From a checkpoint of a small transformer trained on Wikipedia: tied embeddings.
Each number is 50 + 12 x the weight over its row's rms, rounded and kept within 0 to 99. Layers, rows and columns count from 0. The size before them is the row's rms in percent of the matrix's.

# layer 2 MLP down (transposed), 640x160, rms 0.0759, rows 24-45, columns 0-159
110:46 63 56 51 64 46 37 39 38 66 44 66 44 48 44 66 58 50 51 51 64 64 66 60 66 32 43 57 42 52 56 34 41 42 76 36 50 41 56 45 44 51 38 59 53 68 50 37 54 35 35 67 71 53 61 63 65 43 68 44 24 47 58 34 64 63 61 39 69 39 39 59 62 67 48 40 51 43 59 45 34 65 38 58 53 68 40 61 42 50 64 42 49 36 42 49 19 49 46 53 48 51 24 45 56 61 70 35 32 46 55 42 30 12 34 57 63 32 45 66 46 39 52 45 45 59 48 33 62 38 53 37 56 45 50 40 64 37 61 43 25 38 32 54 43 66 44 39 51 48 33 60 49 39 53 56 66 45 55 77
089:53 50 64 45 62 46 45 65 67 49 65 34 70 68 25 57 48 45 39 64 59 51 51 56 55 50 27 55 58 43 45 42 52 53 63 63 50 33 38 66 40 74 72 52 34 70 57 55 63 73 51 56 74 62 48 40 57 54 59 45 41 45 42 56 50 73 55 36 43 63 38 53 51 48 68 51 57 59 57 53 60 62 47 51 66 53 70 49 46 43 44 38 61 53 51 67 55 60 85 45 35 53 63 71 50 48 59 76 55 64 67 35 38 19 71 39 52 58 58 67 30 45 25 66 60 48 38 60 59 65 43 58 69 50 45 57 46 48 57 50 48 52 56 37 47 56 63 61 52 60 69 60 51 59 45 38 80 45 47 42
088:63 42 63 48 52 52 43 34 53 46 51 41 50 53 34 50 48 55 82 47 59 44 63 54 45 59 77 71 34 57 62 59 52 39 52 48 36 50 47 69 39 56 48 60 43 58 33 49 37 63 48 60 57 44 72 54 51 57 51 25 42 45 45 53 65 26 56 70 43 35 59 42 29 63 70 57 38 35 63 48 30 56 64 44 27 61 55 25 55 52 40 56 47 35 53 54 70 51 52 71 44 44 36 45 52 53 43 28 57 50 52 24 49 24 62 46 60 57 54 64 62 58 39 49 38 56 52 41 21 27 66 36 52 58 48 47 61 77 57 46 43 61 50 58 28 34 58 36 56 60 50 41 59 71 43 32 28 55 41 52
093:52 46 51 40 66 41 62 35 49 39 30 53 63 48 60 58 70 44 38 52 47 20 68 46 75 43 45 46 58 51 48 52 55 29 53 58 54 40 61 51 48 46 66 49 48 77 38 47 54 35 34 58 45 43 35 75 38 71 57 61 44 42 77 28 51 37 67 38 44 50 80 42 57 57 55 48 68 53 50 38 25 57 56 37 42 45 78 43 50 40 61 55 35 45 55 49 43 46 44 49 67 35 44 42 56 65 48 66 41 58 63 47 55 50 65 42 47 36 47 44 43 43 33 45 20 48 59 53 68 42 41 44 45 48 56 44 46 34 34 46 62 49 81 36 57 34 35 45 65 46 47 12 53 66 52 47 44 41 49 45
104:51 64 50 45 67 58 63 31 56 43 67 72 41 40 37 51 38 34 64 49 40 52 27 52 54 44 64 58 45 40 51 39 41 57 64 54 87 44 33 57 63 55 36 55 42 35 72 22 41 62 55 56 48 70 45 58 43 73 41 54 55 39 25 36 34 25 68 63 63 58 58 70 66 50 36 58 67 56 56 45 40 36 53 61 61 44 58 59 66 57 62 37 63 56 38 46 56 60 49 30 66 46 60 41 51 29 44 44 44 51 59 43 48 57 49 61 65 51 57 42 67 46 64 50 40 55 70 34 55 50 70 27 48 42 63 43 39 37 50 39 79 50 39 37 53 33 65 51 60 49 45 49 43 45 55 48 55 28 63 62
093:61 53 78 51 57 46 47 58 62 34 43 53 52 58 25 40 45 57 51 42 51 37 58 51 37 65 37 44 27 70 48 68 36 64 45 50 53 43 45 39 46 59 52 53 57 68 41 48 58 75 54 71 44 51 65 14 55 49 79 31 63 38 32 44 48 66 40 53 55 49 45 53 54 52 56 57 37 53 53 72 59 40 55 43 57 49 68 54 41 46 51 67 51 62 51 42 42 68 40 69 44 42 51 35 57 77 39 40 62 62 46 63 68 40 55 51 48 56 71 27 36 51 71 43 44 60 99 37 49 54 48 52 74 49 68 54 70 53 52 36 56 51 37 41 60 38 59 55 50 49 44 40 49 40 46 57 51 52 46 65
109:53 52 46 64 56 57 50 58 61 75 46 46 47 36 57 59 52 51 41 56 35 48 42 41 62 51 55 51 29 61 16 40 59 48 52 55 59 29 48 64 58 54 47 71 53 43 59 58 57 53 31 52 50 66 53 51 67 49 41 73 29 54 61 56 32 53 46 58 27 60 67 37 34 57 71 70 63 40 34 69 70 52 44 60 58 55 39 30 47 47 46 51 57 64 57 46 20 59 69 40 41 50 36 71 49 51 54 78 29 61 71 36 52 44 29 74 54 33 49 28 59 26 53 51 68 56 47 51 67 38 38 45 53 46 55 51 55 63 54 54 35 62 41 65 52 44 36 70 49 49 58 47 53 73 55 64 56 40 51 35
099:44 37 31 51 36 70 55 72 37 39 55 18 51 47 53 46 55 28 59 45 50 70 53 70 44 21 39 58 51 41 51 40 59 25 58 56 50 51 76 35 49 60 53 48 28 55 41 56 57 64 65 46 53 47 52 57 43 50 63 27 39 30 37 55 71 65 53 39 49 28 51 54 51 59 46 37 60 45 41 38 42 57 36 59 36 41 45 55 72 48 66 49 58 47 55 38 49 37 75 55 54 58 37 36 39 50 43 30 34 38 61 58 48 59 71 64 51 43 39 42 42 42 70 55 72 52 42 55 56 35 53 38 52 60 36 34 54 19 59 45 43 47 68 45 27 54 67 42 52 67 58 48 48 47 59 57 23 56 38 53
107:50 54 62 51 59 65 54 54 54 46 44 39 50 45 29 39 43 45 37 54 60 40 50 48 62 40 43 70 71 32 53 70 51 39 55 25 36 49 48 43 66 44 48 34 56 50 46 77 40 35 48 43 53 52 37 28 45 29 57 58 57 46 45 33 63 49 41 42 70 28 50 19 61 47 62 59 42 62 62 65 57 48 46 59 49 54 59 59 43 60 52 50 43 55 73 39 62 42 41 49 41 42 43 38 62 33 53 43 48 50 45 50 43 45 28 46 38 47 13 58 29 53 23 33 52 35 35 61 82 60 68 44 28 66 58 56 50 49 65 72 40 60 71 42 30 53 66 50 49 36 43 46 50 48 41 35 49 32 36 57
107:53 60 39 46 35 53 69 58 39 47 50 49 47 52 49 57 20 57 63 57 64 48 50 47 50 54 24 41 46 41 70 54 55 26 56 51 68 55 52 57 58 63 51 54 49 52 46 44 42 43 30 59 68 55 44 33 28 18 20 54 40 55 60 16 57 61 55 53 56 40 50 44 64 43 66 49 59 55 66 52 53 55 42 42 66 22 61 48 37 55 59 60 60 57 74 57 43 56 35 47 42 58 42 52 49 49 43 45 45 71 45 57 46 49 50 46 46 43 45 79 62 48 42 58 40 59 29 60 50 86 80 53 33 57 56 48 80 52 53 22 48 48 53 53 71 63 51 45 42 64 54 43 63 50 52 26 55 53 45 48
112:60 44 62 41 49 35 47 53 46 58 34 73 46 54 40 70 23 47 52 53 57 28 56 39 52 54 60 45 68 45 54 39 55 37 64 58 37 37 62 57 60 45 76 54 29 35 47 49 21 58 49 35 62 76 42 33 41 41 38 58 58 41 52 49 48 58 59 47 60 40 68 47 62 59 58 45 59 47 34 47 42 33 33 64 49 36 54 42 46 33 56 45 62 48 69 35 52 59 38 69 61 58 38 64 62 51 42 49 41 51 33 51 42 48 43 23 64 44 55 59 68 26 31 48 51 42 62 63 59 34 52 55 54 30 67 71 57 49 52 41 49 42 36 47 43 39 46 78 35 43 67 50 42 55 47 43 48 87 74 55
098:58 49 33 57 83 35 57 41 54 54 32 43 56 43 55 35 37 46 56 45 75 47 25 41 51 67 45 43 51 36 47 48 53 48 51 59 43 45 40 41 43 58 53 34 54 47 42 60 68 41 57 55 24 44 60 57 40 45 69 57 60 43 29 54 48 57 46 71 55 39 29 41 29 39 42 47 52 66 36 64 54 43 52 49 51 58 46 38 39 61 42 46 70 55 64 17 39 48 77 46 49 36 23 41 42 54 51 64 47 72 40 61 43 43 60 38 49 53 52 38 39 45 58 54 64 54 25 46 46 46 38 50 61 37 40 64 52 53 42 56 56 72 36 45 43 31 65 58 40 68 48 45 42 83 32 42 30 50 21 37
087:56 37 56 45 64 66 54 43 35 52 46 48 49 33 52 36 57 52 27 44 58 52 48 52 63 51 64 41 58 31 32 43 63 43 29 53 56 55 79 45 31 53 37 49 32 58 50 41 70 73 48 51 37 64 61 37 50 46 38 58 61 51 38 66 39 54 48 51 48 43 65 53 42 58 63 66 39 43 66 43 33 53 49 40 38 30 34 49 24 29 50 28 34 57 48 38 37 45 44 36 27 53 53 54 69 60 41 60 61 75 66 39 44 37 44 55 65 41 54 45 63 50 44 48 56 29 56 34 69 46 26 29 51 56 49 44 39 61 51 30 43 60 70 34 58 74 50 50 50 69 44 46 51 66 40 31 40 68 57 33
080:48 74 50 68 66 58 52 47 46 41 45 57 31 57 74 75 58 46 58 45 60 80 58 62 42 52 40 59 60 58 60 64 54 40 63 67 60 26 55 43 58 54 56 47 53 63 46 54 59 46 43 37 48 53 64 37 51 55 42 56 47 27 54 54 42 67 67 43 63 66 74 53 57 37 63 60 62 66 38 37 44 54 48 42 31 47 52 61 64 35 78 46 29 64 46 63 55 63 39 52 17 31 46 60 51 55 52 58 39 67 66 44 53 25 61 39 40 58 56 37 61 57 59 53 34 63 31 54 67 37 43 51 52 53 43 61 39 42 51 44 39 55 44 49 24 46 40 26 45 61 45 27 39 54 46 48 73 60 35 60
107:42 59 43 45 47 40 22 33 43 51 46 30 45 33 59 64 59 54 49 45 64 61 54 72 33 38 43 34 50 50 36 37 54 38 51 62 59 49 71 73 49 53 54 57 54 40 54 59 54 57 57 46 54 55 40 64 46 51 68 47 22 52 44 36 58 49 44 54 42 23 69 49 66 42 67 43 48 63 35 34 51 41 44 36 47 47 55 44 27 56 41 64 51 46 55 65 17 40 51 54 54 61 35 49 75 59 64 55 60 42 60 52 43 27 48 47 37 59 57 39 55 59 47 31 36 60 58 76 59 47 60 46 54 75 53 41 57 36 48 47 43 29 29 63 44 65 49 31 44 81 52 51 61 49 69 37 66 66 25 60
092:55 47 51 39 43 37 43 36 49 70 77 34 61 56 63 58 55 25 54 68 58 73 43 59 49 71 54 32 43 66 34 67 57 55 52 57 61 53 30 48 58 72 47 45 42 61 29 53 41 53 46 66 56 36 43 38 54 71 75 43 58 54 79 48 63 69 69 58 54 32 50 62 60 47 55 29 48 46 86 34 52 32 43 49 54 56 42 34 47 51 38 64 49 59 38 56 52 53 59 28 48 66 38 37 53 39 50 60 37 55 53 50 61 58 70 65 56 36 52 56 33 69 41 37 36 56 49 35 62 54 54 42 53 54 60 62 59 41 61 53 44 56 52 48 59 53 50 55 36 36 31 55 47 75 58 62 48 46 77 31
100:38 62 37 39 47 30 33 42 29 47 72 51 54 58 52 52 37 45 57 62 32 50 53 57 68 46 48 70 50 75 34 57 44 59 49 40 51 47 52 54 47 58 47 50 67 53 50 51 68 54 56 47 53 73 41 37 38 46 48 48 42 47 30 50 44 29 63 40 53 59 62 45 62 49 61 83 55 46 53 55 35 57 64 51 32 50 45 59 57 43 59 38 37 60 59 18 46 56 48 39 51 61 38 50 59 44 56 82 53 44 52 24 42 51 58 32 60 54 64 54 33 33 53 51 55 47 52 54 46 56 56 69 47 29 45 59 51 47 58 30 51 56 61 39 41 54 79 56 41 52 43 52 37 00 24 55 63 50 27 62
100:59 31 54 70 62 44 66 59 61 30 57 14 40 51 23 39 39 56 61 45 49 71 67 43 50 63 45 22 69 53 63 46 37 37 57 62 52 33 42 43 56 37 53 51 37 68 53 48 58 57 43 48 28 34 47 42 38 51 40 43 68 48 61 66 65 60 67 52 44 36 56 54 39 47 26 62 53 69 47 38 47 49 49 30 51 33 50 60 73 43 41 54 51 60 47 61 40 64 52 41 72 36 55 40 38 43 36 32 46 44 48 60 46 65 49 61 51 35 55 43 44 53 38 43 68 65 62 45 49 39 52 68 57 46 71 57 41 50 74 67 46 28 48 58 53 49 38 64 50 56 76 39 55 66 53 47 47 36 61 75
081:65 54 51 42 63 46 64 28 51 52 54 56 54 58 41 45 53 52 66 21 50 53 50 55 62 52 51 69 62 59 46 44 67 59 70 59 50 41 34 41 51 56 51 74 39 69 66 49 32 32 28 61 66 57 37 39 53 40 78 61 46 55 64 32 59 43 69 75 38 66 56 68 53 49 68 50 36 36 53 67 41 54 56 44 63 57 36 47 54 64 50 46 44 49 69 45 64 78 42 41 60 43 50 41 55 66 93 64 47 51 66 36 66 72 47 44 52 60 46 69 36 66 64 49 54 54 66 60 53 67 54 46 51 48 52 48 37 57 56 67 51 60 70 52 29 59 31 69 50 45 65 56 37 45 54 42 49 51 54 53
085:69 45 32 33 36 40 49 48 39 56 41 44 48 42 50 47 33 47 43 76 60 37 39 37 49 51 50 69 39 39 33 50 50 51 43 49 61 26 61 43 71 63 48 50 42 32 48 43 52 49 63 46 45 41 45 43 20 33 52 55 55 52 46 59 46 23 35 75 42 35 76 47 60 58 64 47 15 40 56 26 35 66 54 55 50 64 32 37 45 76 65 49 54 30 59 32 59 51 60 49 40 55 26 64 42 53 45 46 53 55 32 43 46 56 41 43 57 47 55 40 47 66 44 66 63 49 43 59 48 35 45 26 43 48 52 38 58 42 51 76 57 34 53 39 34 34 33 73 52 42 47 50 47 70 54 34 55 52 64 53
119:39 63 37 42 43 44 43 53 15 45 63 35 59 54 46 51 50 60 42 52 60 64 45 38 36 34 59 60 55 53 65 56 58 50 44 47 37 57 77 43 62 54 48 38 57 34 46 52 45 51 42 37 30 42 33 40 73 68 51 30 38 59 51 44 44 58 87 35 37 46 71 43 44 55 44 67 32 62 58 53 46 50 35 58 62 33 56 29 56 55 40 62 51 47 46 52 53 37 55 64 37 16 44 52 56 44 46 31 76 34 28 56 64 40 56 64 50 32 47 49 55 31 59 45 53 48 36 61 49 52 60 48 33 80 36 40 66 59 52 52 38 33 33 64 45 64 48 45 60 47 42 68 40 46 66 52 37 58 34 50
103:75 54 46 51 45 57 34 50 51 73 37 43 42 61 61 50 50 80 48 37 65 55 35 57 51 47 28 62 53 37 44 66 37 54 55 44 54 54 55 23 38 57 58 40 56 35 52 74 68 74 54 51 50 39 65 43 42 67 65 41 53 55 46 51 55 25 47 49 48 58 52 49 48 58 39 62 44 61 54 44 40 55 48 41 46 52 84 42 49 33 65 58 40 62 48 33 27 56 30 37 44 56 52 57 49 56 41 51 27 48 24 55 22 48 59 60 50 46 56 66 58 56 55 51 77 40 73 62 44 35 62 39 54 36 60 51 64 32 53 54 52 51 51 45 56 59 40 30 29 37 66 43 62 70 61 73 65 44 62 56
# layer 2 MLP up, 640x160, rms 0.0952, rows 25-46, columns 0-159
071:45 57 38 44 45 42 22 68 58 54 55 24 63 50 32 42 52 66 30 37 49 71 53 58 36 61 51 65 68 67 51 48 74 47 58 42 70 47 72 47 60 25 62 37 31 54 39 40 63 51 60 46 72 60 55 62 42 61 42 61 54 42 49 51 41 44 46 46 45 57 42 31 29 55 45 73 37 63 44 64 68 51 78 54 62 62 51 54 51 52 53 56 69 33 44 61 59 56 56 61 41 39 41 55 72 65 60 43 63 43 20 68 41 42 51 50 48 35 42 56 58 47 41 59 25 40 54 64 70 61 66 49 41 58 45 41 57 50 51 55 29 64 43 55 41 64 55 31 44 53 67 42 57 60 57 58 59 63 68 69
084:63 61 76 74 42 51 63 54 49 45 42 54 49 42 43 48 60 46 60 56 50 59 50 48 48 69 56 59 26 43 67 28 53 50 57 65 61 25 74 63 25 41 61 57 39 58 31 35 53 46 65 46 42 57 50 30 41 34 42 42 56 43 48 47 67 60 56 67 61 45 40 72 34 58 45 51 44 49 55 50 53 51 57 43 38 62 77 47 51 55 53 60 55 33 64 45 44 28 39 51 71 45 44 47 48 37 22 24 47 58 49 30 52 34 53 62 72 77 29 66 57 68 66 35 61 52 59 69 45 54 47 45 44 56 55 47 49 58 47 53 65 67 54 42 15 34 52 34 32 45 56 43 40 47 44 44 37 49 51 46
094:65 56 57 50 53 57 47 48 34 28 63 45 59 55 28 19 48 42 37 53 58 62 32 40 31 30 82 56 55 26 44 72 47 54 58 33 60 64 64 31 51 45 63 57 35 51 33 60 46 49 43 44 37 52 50 60 70 60 39 59 47 56 68 60 27 55 64 34 49 30 52 56 47 50 48 35 54 53 53 33 58 69 50 23 52 61 53 49 41 40 61 57 43 48 51 19 68 33 39 52 44 26 44 57 57 40 51 43 51 66 49 38 70 39 44 49 48 47 48 60 72 57 49 63 67 61 47 42 62 58 58 55 44 48 58 26 37 34 51 44 76 39 33 56 45 73 55 41 62 47 49 69 58 59 51 43 54 50 54 63
111:37 54 60 40 57 60 59 60 66 27 50 73 36 44 45 54 27 61 46 49 64 43 52 36 55 49 79 56 46 55 34 51 60 39 39 55 56 42 48 55 56 63 56 36 48 51 60 25 61 61 55 65 52 49 39 60 62 74 32 42 32 46 34 32 41 46 42 68 70 43 42 65 56 52 31 58 59 57 43 47 57 43 45 62 66 47 46 48 70 61 56 33 41 68 51 62 56 46 45 47 72 63 53 53 47 25 50 49 32 47 35 61 28 80 46 56 57 54 62 53 65 60 52 53 19 43 48 43 75 40 55 51 54 44 58 44 51 53 40 26 60 80 38 41 44 48 67 39 51 68 27 36 36 49 36 50 50 35 56 51
103:45 37 34 63 54 49 31 40 53 52 34 46 37 48 49 61 56 25 45 42 35 61 64 69 48 36 47 72 49 32 61 36 68 59 52 28 62 65 45 77 41 36 42 35 46 70 47 77 48 52 09 35 33 45 35 50 64 49 40 57 56 54 59 39 37 36 64 46 43 53 39 67 58 62 47 57 52 54 48 46 46 48 41 51 45 48 58 78 36 53 67 37 37 28 56 49 51 49 44 24 57 52 39 53 54 32 33 64 41 40 63 42 50 42 60 48 47 54 32 59 50 43 47 60 62 59 47 44 45 71 66 44 53 50 42 29 44 59 26 54 54 52 54 39 47 61 44 61 71 74 44 66 59 45 49 44 50 43 76 44
099:54 55 43 28 71 51 34 42 47 47 30 54 47 29 48 52 64 59 43 38 43 69 46 53 56 62 59 23 84 49 36 56 35 45 51 68 48 57 38 42 64 42 50 36 40 59 34 49 70 65 44 46 66 59 66 54 55 50 47 69 41 62 50 50 23 51 45 59 30 42 61 54 51 53 58 54 42 60 44 49 38 41 47 41 26 46 36 54 61 63 51 36 51 43 38 38 57 37 64 34 56 68 44 48 45 66 76 35 34 55 83 42 58 61 42 35 54 50 53 72 59 45 55 48 49 73 61 47 53 40 60 56 73 54 49 79 34 59 31 32 53 61 59 71 45 58 51 38 37 40 40 45 58 54 51 37 61 58 44 30
093:49 64 46 51 39 54 49 42 25 48 45 50 75 43 68 54 69 53 37 40 49 52 52 55 50 29 49 69 69 46 56 50 56 50 50 51 43 45 70 56 52 44 40 78 39 58 60 51 54 34 40 56 52 61 40 54 55 52 50 45 43 62 42 54 28 73 65 41 39 44 75 33 60 45 63 65 36 46 56 50 45 44 52 41 61 46 46 37 72 69 51 60 53 42 60 56 57 37 58 57 40 29 43 68 57 52 46 51 55 64 34 50 67 36 49 54 62 41 39 71 52 54 53 45 55 74 46 72 34 72 78 44 35 51 54 40 52 59 64 70 50 60 23 47 37 69 41 41 54 83 38 85 43 37 50 42 66 47 57 59
093:53 20 62 40 49 67 62 51 62 38 57 53 43 45 38 19 59 41 50 54 43 48 66 51 66 35 36 54 50 41 64 78 55 52 58 49 41 42 72 60 48 21 51 40 32 72 29 43 53 60 61 56 43 71 58 61 48 28 60 54 41 19 56 35 58 58 22 43 52 32 38 39 51 25 43 51 65 54 69 52 73 54 58 51 51 56 68 46 35 33 63 62 56 69 65 51 53 39 51 45 53 63 62 54 52 37 54 46 44 36 41 31 57 50 59 38 36 47 32 57 42 58 46 53 51 46 38 62 53 66 65 56 48 62 62 51 53 43 71 59 38 42 32 44 47 48 56 64 35 44 60 54 60 65 35 24 49 46 47 49
106:53 45 31 44 44 58 56 49 24 54 50 62 17 47 46 28 53 41 66 44 57 60 50 52 51 46 52 74 60 28 69 61 55 45 83 59 70 73 40 45 53 37 68 41 63 45 28 43 49 39 48 46 39 62 35 46 48 32 48 46 35 62 53 41 56 45 51 52 47 49 43 31 64 54 50 43 37 64 52 72 62 19 58 53 63 38 78 42 40 61 54 55 55 62 31 42 57 57 41 52 44 24 24 57 51 57 36 29 47 48 54 48 31 47 50 39 43 55 46 56 42 78 34 54 48 59 42 55 41 54 40 58 28 70 63 60 67 55 46 53 60 33 28 50 60 61 51 55 50 55 35 53 58 43 64 47 38 59 44 54
093:72 67 66 49 53 77 69 59 39 49 50 54 59 14 54 67 69 30 46 30 35 59 62 71 38 49 54 46 50 60 28 47 50 58 49 81 20 65 31 48 37 32 44 65 44 57 47 47 71 59 49 23 29 47 54 45 55 33 33 50 33 48 55 65 64 34 59 54 40 54 64 40 43 69 38 71 57 45 54 47 62 38 55 61 53 58 52 70 52 38 59 47 35 48 59 49 70 28 59 53 53 72 38 42 39 57 57 49 35 67 64 45 55 58 38 44 53 60 59 31 50 49 59 53 41 55 46 49 49 57 48 43 55 50 59 58 66 39 63 59 59 31 44 39 54 58 38 46 47 42 51 46 59 69 54 47 51 37 53 30
085:46 58 55 56 65 36 44 32 46 43 54 49 31 39 40 44 50 60 51 45 53 52 35 59 40 33 42 55 39 52 55 62 64 46 56 48 46 58 57 63 42 76 59 59 56 51 42 39 53 49 41 68 44 34 38 57 49 38 41 47 39 72 35 38 57 45 64 79 52 72 38 60 35 45 49 60 45 61 49 33 55 47 45 21 34 44 45 38 36 45 69 60 42 63 36 60 49 57 23 51 59 74 29 59 48 69 48 48 69 53 62 53 73 42 71 68 55 47 15 51 49 65 43 62 62 48 49 48 61 72 54 48 62 16 53 32 53 55 28 68 63 47 52 22 49 51 41 53 49 52 26 44 42 54 43 47 58 55 56 45
124:55 60 47 41 38 19 50 56 69 33 47 31 50 65 49 61 45 49 63 51 39 53 58 41 29 52 28 60 47 67 56 58 45 64 59 39 36 29 15 76 58 62 38 47 67 34 55 62 26 38 50 46 54 37 47 65 58 60 48 53 42 45 62 43 48 61 56 32 36 56 25 45 45 33 38 52 51 51 31 62 59 44 42 64 76 59 51 51 62 60 46 72 69 52 35 58 64 36 50 69 67 49 41 42 53 37 62 45 35 31 39 64 49 64 48 56 42 49 58 59 41 54 50 46 54 62 40 62 44 62 83 72 44 48 51 48 58 44 51 67 47 48 48 68 54 41 47 38 53 51 52 37 56 30 61 64 72 39 40 64
117:40 51 51 49 32 36 60 43 60 49 46 25 74 40 18 35 47 46 50 73 24 39 40 46 53 39 52 60 37 50 31 44 42 53 48 32 59 71 50 55 46 48 52 38 50 43 43 45 48 50 70 73 42 43 35 62 39 53 57 41 53 76 61 50 53 45 44 36 53 31 28 55 40 70 39 41 39 58 66 57 48 49 37 66 65 50 57 54 34 57 39 64 65 30 49 39 33 33 50 53 68 55 47 28 54 44 52 45 54 28 53 58 34 57 67 67 60 37 44 67 43 67 36 52 57 47 60 36 33 67 51 56 45 44 34 39 66 50 53 57 52 44 40 83 56 60 60 58 57 31 55 68 61 43 68 57 35 49 60 37
115:52 58 44 57 33 43 40 52 35 56 53 41 68 49 59 35 48 39 46 44 73 65 50 60 46 39 34 74 72 59 52 51 48 36 72 52 49 55 65 57 52 63 47 54 36 54 51 60 52 35 34 28 35 58 71 72 60 64 56 39 30 39 55 42 48 33 45 37 59 28 48 54 49 41 61 39 28 43 63 60 21 63 23 51 60 55 54 46 61 59 57 36 70 43 42 65 48 39 67 44 62 34 37 50 54 44 43 43 63 26 48 63 32 41 51 61 54 45 39 47 40 49 50 57 48 63 31 68 62 62 66 49 51 68 63 35 42 37 58 35 54 44 13 63 41 49 57 34 53 36 54 64 40 68 57 53 63 48 34 49
085:37 33 52 69 56 81 27 55 51 49 42 54 37 57 59 58 39 49 45 73 34 45 51 52 56 56 36 45 55 40 47 34 64 74 39 46 68 48 60 42 59 31 26 71 47 46 60 62 51 42 53 46 41 42 42 51 68 50 44 62 55 59 39 44 40 48 43 28 47 58 43 56 40 54 55 56 56 53 30 56 32 50 47 58 64 45 42 62 48 59 66 61 67 50 50 44 33 47 50 59 72 39 55 49 62 51 62 53 73 27 56 54 58 56 61 40 75 63 36 64 37 36 60 53 64 52 41 59 66 60 36 61 49 68 30 62 28 61 13 58 41 56 42 32 61 38 67 48 37 44 73 59 64 47 64 51 44 52 32 68
089:46 48 23 40 49 52 34 39 56 40 70 49 39 40 45 54 67 28 42 60 31 43 55 64 49 44 51 61 54 71 64 55 66 49 29 67 60 51 46 52 65 49 52 39 66 50 57 47 57 35 64 46 58 50 38 51 38 58 62 53 33 31 33 50 56 74 53 33 57 53 59 58 58 43 60 86 45 48 56 58 69 57 47 56 46 44 49 66 64 45 61 63 41 42 38 50 47 56 50 50 30 63 52 67 39 47 48 66 50 31 66 21 63 44 27 35 47 54 60 67 35 60 60 35 63 53 36 58 46 38 63 68 63 50 37 59 78 54 31 32 57 55 58 34 39 55 59 49 51 41 55 59 70 48 64 52 57 39 40 83
101:52 65 86 56 54 48 31 44 77 61 57 62 53 45 49 62 56 51 46 69 65 62 36 39 73 63 54 37 59 64 58 45 63 49 33 54 33 26 52 46 51 44 58 42 41 45 69 24 42 58 50 35 40 27 34 48 44 55 57 58 22 59 57 55 47 49 50 56 41 59 42 41 56 38 47 67 48 47 57 47 43 31 53 46 37 34 39 41 39 52 38 62 31 49 58 31 53 58 44 45 39 37 72 28 43 66 35 42 57 73 39 42 54 52 42 47 70 66 41 67 48 45 34 49 46 33 46 39 58 62 47 61 60 51 42 39 44 32 53 50 46 69 30 33 32 56 44 69 58 45 55 62 34 40 56 34 33 38 60 70
082:48 40 31 33 43 67 52 66 56 45 45 35 34 56 33 49 70 54 40 73 42 61 36 43 31 49 53 32 49 55 43 45 47 33 46 32 54 62 58 53 50 41 56 33 51 39 29 45 69 47 61 28 47 58 47 45 38 52 33 49 50 59 33 44 49 64 55 53 71 36 54 35 48 48 22 39 46 61 23 33 78 50 46 55 35 69 66 44 60 36 39 64 44 54 34 61 54 41 61 70 61 53 56 70 42 66 57 49 59 48 34 60 40 61 65 60 55 44 60 31 78 60 29 49 62 40 46 36 55 55 49 59 61 56 57 21 48 22 66 50 31 49 63 39 57 49 61 38 54 57 71 55 52 52 51 59 62 54 55 42
117:40 44 61 64 68 62 43 43 63 48 60 63 59 65 60 51 64 46 57 25 34 49 56 46 56 56 54 16 44 59 72 67 57 46 49 50 42 55 44 48 38 42 54 52 50 57 59 70 57 49 39 51 33 67 41 56 74 74 53 59 49 43 49 39 38 67 65 31 59 68 37 43 37 30 32 54 65 45 31 87 66 41 43 54 46 42 66 67 57 32 25 38 34 57 31 48 42 51 38 45 65 42 59 41 49 47 45 49 51 58 57 37 47 56 71 49 44 49 37 58 48 36 60 32 51 41 54 46 56 56 61 63 58 48 44 64 43 54 47 18 41 58 45 67 55 59 61 25 44 61 58 39 37 33 36 69 36 47 38 40
149:59 42 53 57 63 40 53 57 84 33 35 57 46 46 53 53 45 23 56 45 34 43 50 60 52 79 44 37 29 44 51 54 36 47 50 39 49 38 24 57 53 38 47 52 43 54 39 41 62 53 61 57 62 50 63 45 30 26 49 64 65 35 47 48 50 36 14 68 46 53 47 60 41 51 43 47 67 40 39 44 48 59 58 43 42 62 41 58 43 51 44 36 57 51 51 43 52 53 44 41 62 58 54 56 42 69 53 62 20 56 59 49 38 69 44 23 50 65 53 48 40 69 52 53 48 61 62 41 64 34 37 52 58 15 45 66 44 29 34 43 60 64 66 43 50 27 64 54 42 50 56 49 70 71 47 46 57 60 76 41
104:68 68 56 51 41 39 44 78 73 56 63 48 36 34 50 70 43 46 36 46 63 51 59 53 63 56 50 72 42 48 37 63 64 43 60 61 62 69 50 52 58 58 32 39 45 46 59 65 64 63 75 43 37 53 53 47 47 55 52 40 36 68 67 30 45 34 27 30 47 62 39 65 58 35 49 57 48 76 41 32 79 42 39 44 68 44 57 59 49 51 47 44 36 49 54 65 40 42 51 51 48 54 44 55 53 39 30 74 54 35 32 46 44 50 58 74 77 56 38 54 37 75 45 53 64 54 36 41 42 49 46 58 56 55 45 32 39 35 24 45 59 50 44 38 74 48 63 36 35 53 51 54 46 37 45 51 35 59 56 57
105:59 44 56 41 68 29 70 46 59 22 43 66 28 55 51 29 46 51 53 55 54 65 45 34 49 77 38 39 65 34 44 52 40 49 57 65 60 53 34 36 60 44 41 32 69 73 61 55 72 45 70 46 63 69 49 30 63 67 53 47 46 55 70 43 47 35 42 58 62 52 67 47 50 53 29 51 67 46 42 60 58 46 52 51 36 61 48 76 52 51 32 42 57 49 48 52 57 55 36 44 50 47 26 64 64 59 47 58 52 44 49 59 52 58 61 30 56 68 51 40 55 43 42 48 49 58 25 53 44 35 44 51 42 50 51 34 56 53 25 30 49 61 30 28 44 40 46 29 63 38 65 60 48 67 26 64 44 67 46 49